From a checkpoint of a small transformer trained on Wikipedia: no biases in attention or MLP.
Each number is 500 + 50 x the weight over the matrix's rms, rounded and kept within 0 to 999. Layers, rows and columns count from 0. Numbers have three digits each.

# layer 4 MLP down (transposed), 576x192, rms 0.0447, rows 287-359, columns 96-191
535511450411580469500521429462492447532580534406519488453443436491411548532520484485522566409415592560474409590489483480526513552458505491479518444539468571582549512569441469547554470499546466548555495467523455458465447523406553566522477490566520548497469611478551534532457466567524468439
513436550454487595524415508489439490492583497462501553528478504489504367536430402531461488504562531450449414544474438528527470494432461557498442493465458473472478497463494525553486430543509501440440514565558514498456517495572511449557440492503478531502518534472548483514612547497476467496
535477539464482499499529458378433536507568482538528513565477565456520463499543521550594515468531485521547519471473498523558481429526446460456515568465506487551525481452534523527531427454568482554486410440481554459359533416507500545464435498538512568446612527480520576534547493504446474462
509498499439486568476479471626512398527535508530564512515510484482549461462433470516452585467546552423492530527552514624581503460461471522455528502523379529501415471536469576531529473598535404552572497477492519507461538508483493580420524483442462402432468475516557467466477548522472483455
495489503453516532428239483491483486548621485621506456451473485584501518495513478502533430502516593549509506515519531522546527487468563470453524562484517614417492492538558585456430474482560439530489586581528497540502552454486523520494453563389499472534485661463483462432441510415495451464
479543558448473481498563460524559512476541526522529552495413503504407488460564546461420524459507487558528492579509449557551515365492473464546478558424383442498533585535441408558468556516504573528528560454506458429497540500477514508512485514458517536525480481457438462459624483521459434450
453511515427486508548505470487466524565481527492485545573531507505568487451473509570448510569424481502531505558463485514468515475489406491496523524504493451557469521456494538505522479586480514489508462456466526513475537364549439551479475469551449594542505490489505493499554504545474543530
580526463463598480436494499438485495605581550502436477574536514553507432471421427381462543486535512487573445540398537452528473451534528542550581406438499505437448424609626504466484484574538533443551491461553488519525563520506470473581486561507578493498465535496483461471496476457538488513
463479489528481579511510531448562492681457451549442564463520470519483432518512509464505532539469533470449451452585503567615456449479544465473513431537498447423457559511531492507469526421583580556428537570456469545515532564507452461453492460497504502548499444501580555382513434492444503435
565478517483501498377598483528456476529455445531517498602459454539548404531479462568456443527566530470413491568495442566498428561480629495487448500483376553524437581500568513504433620490606390522452478386410502559512358513425581528463560514434515601447499520605516580600521457315421516549
439585474449443465511613550640519594464491507444460493522539487441500452543557524478452512568472440525474469554479522486472515501531412462488493426543477451622427439489454472528478481515482603497562398530473403493485527482531492581462465409558481524498510495561540484513525426514501460623
550457480448497568527461478371555485531477587531502579531444500474432539493573413403436500520532456432496409536484454483438484519556417385452487506456564503476510532572474530508448504566623491531567519503625462583584509492589473404540540429433515428499528569473554561554537430531471499445
442553434475426552535544474431487508459486443484504537522454498525448492472529468492558509464535467509513478492476450480484474523508442482501451503550525489445626489472458503488493477479460509477529608478425430466523591519537505540479574525474479563554494579500456495485481512511452488483
536473463580385478513521543392458567606484508480513493442425544561498457481566418469528490411508445443502438491432561539495503595526458374538500538505560462506468430494399479489514521537507558549423534562541516503487470540542543465558451473536351491456531481504480447437568474495520563555
492445468434520492516507434521542540449478486402452430502418496411452554504529540505506498463556453492457462491476528499635568384420521554604471409436506595545416460582483578482491558512577433498493519434538504422583566474546537558446510492495541543511507475433457519424519543475437427492
499522486404449571528473568462483516513452511491473504550488524464522426486568523587479536496478474496466511544500618468490469527495498488476455511535567515599455461440458485585500466507495508431488472478472480468468492506533557504470468550579462487532491449526555488476580526582508509465
444558462430447616499443445390458453451493409364458477497490518534482475479543506478480577484551495437432434523466482486551603539490530521546489463616462579497561457546440493516503588487590500549493598486540493500592553584478483545484446454500565499537502588503537478566443497564538452473
442471519499558530542435519552601553438439418478480598426444426574558516469542447597434578499483407506583464541504574522492482502598471464452521481491583454486546493434484475453576578484457540526449493557462515589524517495513487503448399437571520448476507500484440493522430533484490512488
526536535528452478455476557522534499485610556401425549403465392466529615579500482506509482457487492455511459510554596471419504491545590491456470465601499508545498468492446459339381532529568527511507516525521468544519527557432525571512579464467529509555535464564446412450395469527494562521
453458473456489504554510532522472509560363572473513499524537522499497499505492533516443454471499460495528502493554562462483552516610511493490455428507466398546506454481456517450467493503416577492510524480447450505451472488535417556507514444522509559478511514575546519519479416525428470552
498499462538496501468493540577453513506533567418464500486515510413483472539451483529471450621499521458543506572509566491504437518531451478480494546501497455551548462494532517573486455465498553421528489483509441441524513510611523554462519445538411538584430466565538515518468499547510498493
510476564450540448518561431505504485492438479571527466503553477425486552476478569556510532501448471536447552507513500529508478379457388549541617555468492516558529466473463512503531497593530523503521388520496488477453637535528525376424472494521590528496572415486449533399479421453535527489
515507394555475509444573479487508512549508570473452476460554475485389480507479413468502479493533534494536588468504478487468457502494545473523488497454488455537501518431517514525438557506520486540580504436495474423474393453462500544507540492567539597477481550439490509548524460523487543484
434520470570502516410460461450546431536528435565585546372473621519535499487519447537491562480557470502435523554468494415409556499469580544453518555507496639468524512535567542492503426502460432532502481494482496600511399438468538382535574645381413624411476462462510538508381527495475548452
481486409465568539530395503539381421408415511467520473441513470442476458572622480535520523350435485475559579556475552525544512577492422520482447562516624631484565422490540417464441587460506445553543655489478540505465526406530468510533462483578483418471554589489512475433501578589458494503
421516436514498529554444472522526558471515551443476508460503520465482510513472553582427559497461508487461490498484522512467560453539414468475430496478501461585514448489452494513495456541463558471577480459454446395467566492492562582494528486497432551495537524580535548449506541563503522567
467508461564465579452421507448394441459644523471368547524592505558516479509493467396539493456511561503495433508518553525440440530514443478334497498529470487507553369496537513471558476553529505505556478515427485450494524509467554515512452537502481431464506635514463495524545486539610459374
516470518471568528530343540398584481485624495497520502486389491439442501562538468458536468484504532516489508481464526517463522628481485443542469483520520523441555525451519488530482403451483459510444530513471501510480596443527517517522529547462433475475502487482568460562564567509527573422
539399532546550483512440495543527476489518525597487526526540459539392506402413487558457537467511511537547578498510476417553544438469543494526488497524402442582489556455523504551554544507455444499456571423523500505518514520490451446534492536499543525545493543503466483456468566584499492508
539543592551470576520461449515508535500507543527460483424476424580501564503599513528566523551478439582451538401496491475578425466547528498431437603412486562521554480471439599501532441522492492499465510584389483463530462580459485461624381519367657451573570558526487480485489435465488443609
458472679490509549546384593511471521540477523549501484483416489456493532527492470474586514460524465513524521516417548506535509469498583509501526509538557544575504572518475497459598531438545468582487507503492464529379493441458508459529521543396533540466502492477486407443496551474425510492
518477441554412525507539512503454541497502501455484517468534593533478579534518500534374569552485474514525506542552538512359578431524475551571457549443477418517526440478470484580481451541471615488581462495424399479497528491552517529477512501565468589508486460583562518461418471471473494470
554541524509555503515235523445477488557615525586477450455527481555488475498447391518545543513537501527548558539525512465573573512480554499466528464529496572433472491479538599488496509514516456541469596555518472507475506527379557451511494496414467491563450509473533477480542504478545438416
478515545550544445528393442423444450532501501533482532478494507538533544583520493533429482476476522481545533486551546530468480476490472477469484438541489484456404538526554439483532504466549469546442551561552479453487517501588497405576579541405497444464415572516601492604514470524439497454
528517491536469467361454538552448459543458471492442514514538468475495590533565519483485490551493492477446586436579565480421410542559561460450556509448513478477524551551551478443497546491539521517583545438445532619562532425450468512509443472478554466409491557444524530509516545551494491405
584450487511523459509519485506505506526471508468471479566487471542502442592494540551514529528468429482492470471431543520574473421513455464494522541429477461517473523544421430624556490534433518520504489506437489563465460444463521522521434454528473463545544537575525434525475517514462613540
496532474508570451491193486480532491495591528535490462415545485526461471461450458409480477463517481606512478527506517478619556508477607531469494486476570548477503530487481488463503535468506477490476581551508473422545479540435554477594490436442455431547467521499463475490420508470551504497
459490554568530432488448523474476449477545519555482447475553471479530472480513490585506448448590437459518535509522571546493428542453478420507443458436552439394523605589596485495541422532453518538491481428610394449407561567506610400333514472561418495501567418560531535484526507412515463524
566508513505534565458549508556458468501492602503485521477508429476514471617526470435567570485468506533554526495419546605497429516454520511476515462509636534596429560526567453508461455488573429415586568569473440480518416466464458502537496391492548586407446453524418536551511385464459530477
537534517464537589479388467454521537485503462520494497492463475541495438481510516557563475504521619595500556566513532487508504519560516513391502458500456505441580482523466462567496531481567561489436509519426458525506500521479503477496453480526477484526460513493494550403577514573487502358
413543556476612496522556568448562450458459505517491562521531549550520488575462481496398540578395360530518437555472493471458500485436553462477510468491500506441522510485525460440642481511559409526516524599569475512575546581533508525451521483553606565528504589534418439435378388480406592508
502398519550423582472365512416543577452489417591531525509406436476440574564529539536496458564424522485524480534505520497470532496497474430480479525496567568496468431504447477498469560429557428499476527458510506548528458498489510496584549477462531460477518465500484554412546496474567524503
535539590497462517403436521499487464438536499552508467562520539534539598453520515473558570445518412544559510372452514449531530444546527542486447496531521475595554490502466588488466479499495455485483503520497504509445509439474456448537474529487503522461538514461537500563608426531422487514
581483596471552450558492480462478436518429524516510488605356396514521510565472484509553478445544570484475615548501472473511466406567518466454623525502646416554457591563447444491464572528467565500599496586543523398511309473406590584553405588465519467554375475475656432490533414520437499576
522555523472469543528527453465572478486496478519560441491427480539391479448513539396502511480429513550579481486464392530416509504528457497542527489511461595529434512490431463582477554519554421499474441486421438506559480425530471494542443521466493471448529594514518480511545530516504477542
520491534408513559395557416499493499506414485569433500565504536459613490453548429451495472464500456521523548512482613441441524516493486537542540459527538512432497406539544476482504485543516456492549415472490489531554526517542470477608433483483450480542563462446547483468524408592472473533
520470517488436453487507467534530529510529457518424444549519526489517495407560448505557448507466554466485510544457487492479504494509513460511475472498559503507446525511490508511481477544553463502418480499526449527449484436469539561485484516497529509418515592443461435487502463537513486503
465478541487413390471499460490414557571540434459537448471449522464500538526501535427506460549483438555574422507485577549410496491524457501517482532438427443451484387481535404406482545565578419496463508511648548467527550584471484493543443472539507565480505544506428529549522471483491531559
506461438512425545458551484496480528489387450541520495487458402534498512493539510460477395431524591517511475474557455443515563540557516471576502503567506574560590440504520544476536542590468513531533454530444475527488503530456494460475454500471501424494543433507513573525454560534474533471
556533429495486528578537563504457544467448553437412435482554516455503468509504519495488458521498546506494506572551525536434553476545427478446473529455460416597597473484463497536440496560491569437598485525506404469493440489495517495433449441605545519512462531563458506541563491534493456517
469477497510520465562521486632540537493486491450547482434551512461487464530523477554463484573521511497505513568518558504474568482546404446520434420509446500607376501521460454589418485539498636520546473505455375489432521461605428575481562460559465505482497560539575605430513445473452465593
519532440473450479465558437462425528453469529498520567386476512582611494354486600487445549481380427568588403410579534481501556460487425513505445484536493422480578470436525563501397450575551506609531472481606492650543542441437551533502527415647419561513517383561467517524413529559487511448
473483601461560495463537542533470438429527440412618479529431487576510476502481520588498467607466432584474606538354429504438491455593493458490532443409517539523386498515477439505509493464521553407432402501565535466531491390636561469493552498559517575531468525476474533565555585477513477497
549474492452452473598431481469535467598563476450423632545511452496377500555488588453574555487490403476515487559596582496529445478468480434546455522533433450478440520518413499477513475579643447544427505484573477508550473453467489501465464473490542495535504492511480595501516475500495482539
494472431406431538589514540522503531483538521400492488501593576446574494547435502493451514503526507466445506563438502482488554492545497486531450477521490467583531489489462500606441460513498586472573555469506389448480474474529522500451494460552485450531486463520528565511495454548509463486
522505504459483498568226411534602507554549458454622540513583554442447477574458533524541483474438424513541527443462424547552536465402524538501533361435529489498447554506589530471479586444545507475445550477475585553581522481502489498563528524414543559517456541530518496595483412519513493469
406485517501552508515388482444534460523608531515512571541473484568548513484542416547441448538500421505488470560501483544490501559537457459423578401458531506391510531478498570545476524481538484574414526514488477551485515489513471425481515508391436481497528497534424493436444469503443598466
427507510452511477470359480444487441480591504478528495491510489553536467471488492469481495507503597561511470496456458467515474525497510403516523538550498561442539453483437513580445493516514394489465538592505467550484460485481482534636544553387491530452502534540543502542505530525532465487
505447512449545490420513521390451521465421559505479538537465467550579475548491474474554489508540441443544471495455520495464494491448463413420523463340527510495575512445486508478424509457533518588570513516557597515519472472530516524460515545450551463580507475543505536561566556501469444490
458468547430466475453538531642451483508477623590450555367537431444466409566405446493555499486460472472522532524579461523554543467457504518468551470446523513523392533480505539479588527440520515491436561548437490473514616467478573547587492502476515545504420534424465429410547529473469445458
508561478482474449496529474491544461557442481527537528421488590510602544520344515469394544485406470491462503601401531470391489433557598570563582476502573484465560486421440453532566564420497503486463485481479453607574452520547514541533531602476449565463540524398547486500567489419402551439
477538452462485483543553467514476460557428502506427587461525483429476433501535464505470474441446531514450392499501548467464599584575495521524558447502497468458444463553497431470442529621515524505522465483467407481521540530452503496480491471515556462466491557593560475516564568485413500565
493538422517469566520546510560455584514434498519454499495495523546511463509531552421605539612446494560485494464543515464391499498588520461511454477427493602425448476450472490463553548496507447474517523501396395573474495459493415482549530576422606494455449455513551379529545511554457527379
475549491508497471460440449468432485514557565450414506440504456553486531523331534449553499503524468530460517541465531490561381473496472558464553533363514554504541510488557505479532488468553454513507505582505468505561466558480596456548528499487542483507463586415527530522497469439503410389
520579642421432363425662525556475447554585523522633364476616406483449451481513456478458604557460467605481494466534537466439570417487525478475601518585445570549440433558495417560549306437505496512578568332498510510489537566532524544466449447480552487478536464489570529467554541444465570481
474530639430475478396483466533410492524486512593558520502407535474514522418384444455554533499544445561509537504432472516471320490587429528496595466555499574489516541489471509472526526410507465515491472526540474487527498414543347441523472494415508594468518487589361422582566512450454486491
473559481514482615500327512483532461474594528510546441553498469608499532492405444438538453408522498531565545447473435508594489518385592477516479507546467592385548512425547594465579562463570429539423580549451509543574548533490576423524545593362442468544542455469455502500415486508582529430
497462464557494455524579479524496505466367463552516518500404528467485514413482460443458474539402459526524468599507486467461427458497423457616546429494546459564479495424439429629523634485568551538497393491523417538452551521490508583484571522533420494521482532480424483529507571508421563496
527463453459502457470541464440496304532485512535317414490504466554549466567550568529413416566554536468550458562564447402569591511510414475505501504541528481497441454644454439405383560501520509387523518575542522516572520504426591433579534508546394567452461605443516487449514519490560416474
452521571503511402504479540469556505468433442497528467525435548492561444526438509462510528535521449530504507569519474482485448433484575466546497558387448513411495570535493516520499524542535480508409502509529539504488483512537471492503448628443513478506391561548481459507525579480435527493
554528503455455454531436576493479537532505552458464495520523565456506498542458493525472504547546476407548548546463543528458503563508411468542420496477581470607534505482478568511508486518447504430504509375552383501453506523550536581454533532583424512469547463562531509408497483578477518556
457474497461499480508464617571507512429553474506517481474501590536494457466435518414516516538467455526538437537502446497463466469481567502528481528440433487491544501544495545548496456505447470455514483465549446446531528426469460556538507580466501511443519474499537397538524535461517525472
508520553510500397442615536536471426556439569409561520566563518456499497494515464519513613451527543506566441617574509472407391460483506437551462562460548576517547501519487452416484544543522531465483543582482501515463588483375500479489451449577554527452474554434473446586511408485376427553
# layer 4 MLP up, 576x192, rms 0.0659, rows 288-359, columns 96-191
444525519509483543572594497535589501447461525520506495492514598475499518435414523610466544507545532450517490549462494519433471507479549532365521565520448537463556462460523411439401441482478507512478568485375423521417573548490530436546530468467576475500448473505531498506522467507562531449
501542472517487519494513416536600531516440497488506522553497450476499531562495525509471401549578616409467483515532583458537513487448522464537451531490400527404605481487459529502414549478472523322502465408435494490485436578403558415578635474520473528493451457486496521509428471494556520488
514570542474544523540528543530532473518477512556484516435476506472539505474488617583579559570469520552465530453489428504594543611578511583497584590445464581466520495481464558468532458396573496461426466482431528516423537575562574508560518464564472501508504500507439434520544451554456510435
547540615512524572457436466468467510401512423529487353476549414535444515559469461521569561473421485533573589466537569516566557558422586526418477562531515436506588479454571563430516480370516475520479503469489500514448455459487561508507517470484427453562484505497491626425522498440514470599
546551526528501495368415458528492534551418534513567536502481478427533576487459488535459497544512420538583508442552450514523450515529536412466440536520428464582538590492494513531532398552503452444456444386572486488478596456546495525553454457481485568511484392368459563484559376510456498508
501561520491570427488514545531467521522498517555535482476499583507472474437429435565536484495542577444446487484572546509515443614428520496476459531522517476445502531490500588483549446492533517475507486473474531427535502499485397525466576509508532519450528486451525528505541531450549500490
500513461553451526550499597514497528505395424560461549409506440482521621598478485586480415480427546558512530504482547441474499441484433465447451579587541418538518499474518453548514494497489488463466458558492470480446499558470456466545512607467492474509573519582487534451456516510581483490
456511526494527469523549480513417501462522633470506586538464437437545580555511505418479485493536533570449420487526490522463478474473535516538506522506454503561496499496481467556561443624447446453593458434467486493535561484473436498528457548500495461399403496509489476566519519520511465542
530602592546454590434597479499492491544357525573437515518492461400520476551366551494513455460513584548454581462607420531530501390399512540515474596469497435624583531457502481473485562467417523365449445482523521448583563549437461406565441539533534464389459419549529621493551477403474496388
486487545469529512470531478534532444462509471447602540479513480530464497519620491433462554504494552524564492505499530496538450447476510497444492477486517534434400428497486530506428507441546470480461509510498447539477454510488509457471496489479436496534419472528496550531475536503586545552
521575512586538587524525489455421604495390483461490426437562499454526568539420544507471530533483453493515562538537581571547397562439517536571478553459452482512431491431487564463437464440485524447533521473419525513472512605402606534622431498514408529457513505524519415422563523400454469471
611485618562471521534516485471443405536480499488536511458512516529556499510435442477476524508463460564503493561524482471501498558474507539501449483457470532514473509473501458454567467486492528498492494512481488509444441532487576473506487523533488510474401495550526469555535437498516576468
531415487511570503436610438643563470546511575462612517527583483473465486472549611508526574537526512540545478530548430523482526495457447584459383538471514474462586487492543456501457447495556449479516452570516545421544536452497496397518468536527511520554542405457479513538466551515474499525
556534458583559443585554491559533514462470570556586411503459536490399522478378443466546499471741434533561525486321508455506570530550476548486589488578506507500606471430487524526493475512508498451551543504446490490433399595380488517529641444512427578556488492447580555568494522502521477510
529491495574547495524512534521453493546526552517536488550531524461476529477440561474532508557469521546563539452507545463514504478512559521546550490514496414512492504520570405475481460473483441464563452568512463517513558591513523533452499432482457571541480481528599467498443557424491514501
580452474505497552458614451539462465399509600484495590586533530432486498508501476502515522475489421587573571539443550519403517520518517533395599537514381447469545591543548572563506487551494451429455418468473539518526519495523536470530528488480511434487481584477568542508495508514453447501
589489546478535467463523509467392403477458527507582523498530510435434511427419491479428447428573488473445528498516609408525552392491555552503528488521540504521503474545520554559525511540468571455564435471562518489598551497445468497409601436556465440449677446413461476491465407571568501514
446561446510551506498512432504374538536438481552524430506464565543493476483474502659571483464526527508440459564467462486550566426553515540532478477528406554535497547507589507581523474545396560491480448473477529496407455495490478420504483584470470531468400467484427533473554557460486442610
566482456502518500487473530480497569511468459481469519436502553469473500528510599523460569498420523557582508469523482588462550517463502510497529527466475478481572473515523472480582476568559463423461499563503517546518445579580491455436472471457490513476542456470479517500499572494555463410
515589474512512455484481445508510526600477493510553442489489540440409512520496537413466450511516496565490482494536541507556455533443495472438479524592556536451432468562570480423477555572510455417471472481559465575508547509537520504485523465432493475476481526569470514459434592435526519504
442551447494549524516492505511481465470470428507560451475466653505467480469496438448468529446561572477542461478492521445501496493350439514447539504485477550496588554483552490425501533418507475561489493498480511476484482587499434385490532459466500479470484507490565574531467480476563411517
519490540544589451524517507548487534451464475545619399462491556481543427426543449498430477495494488554518465482512488441518534548493602533468568474513487514483524495495520518545486491401544532534453409522518481512465529457511519539506536437542500481466453459566503519523499481531507491510
493454551582530588417510409542495603489470498598529478458542504519466533416438434472550496525456542498528577418538397520546536564507460455445560527425451422576348385513554514572582541484443423540489426523560487431401500470421568490495419418516451504581584444415558514442561522527551481578
443474387513460465451511513471495549507467531515552532422538523480444471357588609477530462454537419502562431566512455537484469516531610519501417510522525525496459527571551501509583490469547588529441503520472491490524426572524491573517514423582510582517447539525429488505507437414531446518
427446513612513562502481462481507461597471513509472500494555526498466459528490456516578539466528512531527480455502529523521523443494526501508541515475441513455527557518532432452489430458519506516519505521418501505454485541446494468520492486485465585541511516538503578470446528421539459469
455480501466508443532524474530515476491454602455449458552449476403460486371615499617456584456543509405453549457538524441486539434526551489461468492416481537479526497554417487465404609510459493494508533510516481481611433555474468465462479437527451506528439469516435546510471563432614499522
536567500492525495433503476482505497479441591532483456471541458522491546474416500410566494519494432457457533485463542483548524500481580482410481545494528461552494512416535478536471546536558523511573441494530466472512503512579558444467501569544460481541575529443535456374507527496484495449
480660577529535539464456521501587465415490536479540428447481654500538433558510506511614534498520538518519473511488579526453485566402505494512501534476482507458396486495544588423516458389574539529450416496465439472429486508510464570484547517513513511524478408461534439519568465473515531501
528584410528474466555486562493447506367498465547494425504510418503527516476449443496605514511419433575480535326525473607651530507581466476433443500575494522539469384462606467435548503519523534485598433462388576493483460523523414546515457482488472501590486529583404496553412513473555447613
469533586526530518483497567514510586452497565501515435471519522507461478553438473456656600479519537468509430395377536437533618534494511527460545579438489492590454515427495592515521538566475494493519513499504499507437465510436472531431430566481432519502540410462581533449514623478498503486
488475529561496569508475441475497496492500463489467507506513504531460483532546518485447577461552473493535486543574468511429514422477500526480558516494428549458532461551481465487541492480530468517514518616412532491466493547444505505501507557503543559461465495508446460534405542393548426422
464563524553457538450430488541429516434431444578444479531529434510442538460461461522579578512526526551526436486503548443588593494501566559432495497617479446429517499572542569387572550502496463466486581469504476461440458540497544441539522605477452427495543553452579514332491520486538494448
468529501459535464438419525543517489558469526493513453484537523390484531546458503511488456536526520487571492500545492550489532483479423495476456607509408541420405465485529536451533487506473530459454519490556569498477488561458501508520523450648481582585541351477451458567538461561529487472
524497446497444457449570501473503479469474462483577538534469608500403443481538530488615521505612518544611478521500474519450494544462578424580473501538437537441556462502515440549534500523440484435498505462543538432522598532478593478396514479585487527415514417521541509629478489488513461514
563454533525468547376520489556493435501480515501616545496526456508524506473451547567454508497516454529517461530478446498522582503519532552580457530477479537447474511416505613507509462481497553486532499437469515534561519501496573563508402554478479486521488432547370486493573520491473511597
573544448546481597461395564466545478487438531443545460496488385533539517459473484444555469490508535508511581469460540489540525571401554410465425529492484513472487473531536590476511564373542468502465588496431492511400424571438581541480567457420394564477549391423574525379514466505548493476
507562525513441594513547529539523578469411644519554485498467516518521521483490546736566578466527500510501526597444467613563530489459447525505461527576494453555457598457454523360599523360508595431578553416409560557486460557467456412523467554498590537469487420414557466488560470563479494420
487483428586460579491573625499425539398477519512593512450526517545562587493493523549545486525573543563469487411556562495635541597451491421546443507573500491488537494451573550517534557537486596431529518512418555345479498471511367499484533557444441516489435500541429540568516589536513414566
526496481482586485465487536505495406469461470484409483517546427497490461535534499491524639550456404444519485503468494582567506601506518412485529551448459603505464416392493551380550537504483579530508496436478537481383471495492594518513493377534489532526460467521513586375372465458589564624
424537362459550490523498504535461460560441591585496474387494595471476434446482548449510443545572488503477498358490465573461529488412545469502579525494382478534563527326522471477576485542620628421545583484473502547482464614477422542538579496574488500463458561515376478516437514430540577517
561467601512456464557571419515493511480457507527588487566527519444461583573491479494491550580508508525620541397390534491442495460488523415520522517513480466566547362500461475483529445519453418388579438493529491456462494402502502477451547510451402427533564463488563492519463558529567433467
554574409612540541435511463520472504491582467602477423520519490493417509499553522491489456565543629499618477528514556442550559507534520509430539560492439480473460425486550481409540570507519549407497387475502519412466465566440512417545492431432450491488465452478492509504446452486566505544
541556513476462502499589592499432384423469478465496444458565529513426560519441621618469449413517536466493569486515539414485588503531516466499499573521473454491455547449481605540518544560494560420519419639463500371489582482473353528482537572471509561519419474439503449549531590461439532524
459419628518532554544527494557535468446491522540591474465504511432391463485491453529486486514489476475484502528475462549456485542465471510460540458465438444570536519498447555500532459468580431376469477490463480567549617499535559519484542453524503518500408526493417609550486539501582479525
482487508563523497565525514461457511547520467510587521561469562473526468473465537516525527487552527517491452529560429595501534484551364463350508539454513489523461464516421509492537504525450574541526513559486540475510444414457563517466404400521596495529503432448500486346471525464534434426
522494565557544519526534522522470463499507468558570473421542465498549470575484458524472516410568508460539475533487422532468514464456519513497538508507439554587517546455522586490529568467494578467468463515476523483496538487564436457525533469524461511509425449554573500509520480540492511527
519450566535474565503486507460535474485484543461537567539496474503544570456467492495501550413426566486548675419512518602443477472498517514443524496501536507517520431543528551443476475520464565476543549561429564545536507525523548461484524485554584485470520445527480492506476452475522568489
468543444418550513564502422501461477561523535494497509515573442498485571470421499502469520558494420508575585520479483482548565531493443530568546511474491528512529447430453569511421518532579527451565483435436509418441492519505556478519512432545409457459523437401406586456521508458532491539
499498532458484485517526512496504489450501470443466482440480538530443530499520555564437486525413484504569517545462401505507419503456466512514430496487394484447550545487499555509452421497554521454538502509556583507544482552452502390498468444515488545549516534435513494466467535469569426446
446510458477543558505512513551551510454554439543496523440516438486482503440495483431470490506531521587446462457514540393535484446455467416374484473470503514527480540495520463446475461547596514552475531581541544492467495441478467545509542497476522479531526528410492588462467459473598566493
549498427572526544516573476487511458423440564514531514433483446399372562534497561510483503399482415626529466502474404472513590517411535463480410547561501482606413472487503576473536416361427565541400523428498498488513579515412402498386547455494445450477383517448559555396543539565525475465
513529531433554545501539396512567506476497448475469482412559500477544498389453535558562476496488590507513454430567477544562615482496498424605404602500575552430476458435597480524461459462564530545441569473517578444388512528559461479575461477555407496492455542492458520550542467460570531509
484510536503537550496504485496511497455556464510419519479579494480545487462471494500588480514545497547566480423537548508508521535518459557555566498487627547473498523542512473441508498398448486516589551418430523505409479584451463519465480554555464569480539453438495532460513514482470431509
472547519461515461536518526484507482419493521544465508541504479479488544458467561528496510471477497501574517533412536540497507489439488548481578502516539546596513503548566539562499480463488489513511465539501535480525529545497472569496482513449538463531502427400498478475428554446470470507
528462490638491363340436504498468559395461499375564474597511483483537468512403449451554578497508448453457481447408537514586463515534494424351502492551536461395638438480462542482562520419515565513490482478475439460438522456535521532574649457530441527463494450571628544517518555554487408570
571592430487498557495454525531360463465536485524516490500472424433468548530554601539561501389460529487489491545492529424547514594475419441473531522478419410522430537482468479437501463535536523468563500552454527368522424478550565576424524524532510473500427509492483505521550479483525482515
491545546505513555406440440497447540488495470492555452474482459546500529492477478481505463516529466554545512431536471561542500545414503426484537618468523515534400487530577604447502507444457466538488504548427508528463462570410537495482515488484487449521517472510390420469465658549444492494
564589523584530522550532559490527513440496479503576590460574539462409497472519493531473515485555454529503468512427438534518607558548556544581421511631558516475473482525522468528483500480461549446481474485455519528595553521493411527539555465529443461548447497526485503474504515523521540444
447536616564479583448475525564516562539448459454456466474590503468511555459467489491450532563463538480587506550474471408492547446512446508491570517493528560605484499477518492529515474602453527457458541457567457459469521468356431361468487556517495541482535418430527581527453472540425493424
560556487490479632406505372546499594515519486521545593440566491519487504532530574469554513617554537443548445523556503465520540531418491485618455530474420506490486614482458554385468489465506436441508517519498565528439420462448500525580586513463445540496494484494578653505471435464518461416
508488552520576506486482459567476576453515516545537507496557498565494498440486451494518464541573421500492503409523440517536520459400548528552555508454449429513485507487517526477577517494554445548477479534521562403481495525417490549492512542534576485479524416491509491539549469544521555507
646539512602570489441532438560444446440455456506461454549512611434462524621447464448545490574580491507517587492521590501480523537419565528405523643546480456494490412457449549524485446487448494554519422469397551430405476469523547468458410472501469440506504494479532495572546448375521511466
545524445626576472557504490422419465426484511494469439591511481483469484417535546536475512558569548547483430471392454501529519480585459549463419548599476517457478441468414475505517504594434699525509470550511533518401564487439534406498430440422499570577454478456432529382452518397595496468
499527601604465505469461474556444495481419460474552573377480466442448562508429457508498590597430532570492479404402531535511530446502459500458537545468478504577446462501490502534554416469495470568527555438379491569580557555436557470437579389490564428497522459465547517577511513517599434441
474580427510515533479499409565530457486314468447551525579549509502470475573398435456464520526488511487481482423601450444612484452395372511433559519499471486503550440497518491502561499573386492536448375564494530566398411460451451459515583506587485457439516499586483509501393452517438513458
520432546648454512403478436481566538493315443544449399466596448488473544456400517515574482537551455640443523429571529519522566532470607535415452542444539527472504474347618555495549469515451511538525495591489519521415527544473504452558524577501405438561482483504583460398498556496485451542
480446550551567503465580461508558444446416486465472424530463456553456600479569462499530464625517475499642512478544456540535495409421474468420563503438484502565563499411440501596423478489533513474501438573462562509505478526532487487471610412545488510493564536463514470499467488497610507479
566513551528571546546618487472571529507468429540443525533545465452480497538583648583513457577512573519397392525483560440459538437521418663499570544504515608410387506567509518428496481551451574465570529434574474359496479548476511484540409567424500407630548500489555590488544517497648502547
472490558414466532356486473548473605451470550466562485564450511458510500496461581532498505441553526444487490448558534498491517410541449457463426445526507481489459416518500429390485432612452538469559363534541488523480559477411393433543545514608451572438502466482465491515504439526480442469
553461531451496461513460563500475444508447485470435520489441540452557576557479572459513471498494490450470496429487462581519488607541471520440552525572483502558483509491551552497550541475559506494462565424527502514542487520522499458483469473528501513566514530483420534507528564504439434497
518403460535453546407520579489484575459506530498524502493534527444558493559380478503542451502495378482512556490475431511544510462414446473509542452485422504505401358511462483501598558502491534508445499508461456420502411530501427421480479436622469523486419463499532570538522485426561498523
461558500550514534524499511547508466508441469514541449360511430468451544534474497535507407454517542475495546421530481475523492519467467537407500512569524588568495420482446547446400512498494546465501545430412533458404545551467487582445515489499405578569597514525462469411456537553475504520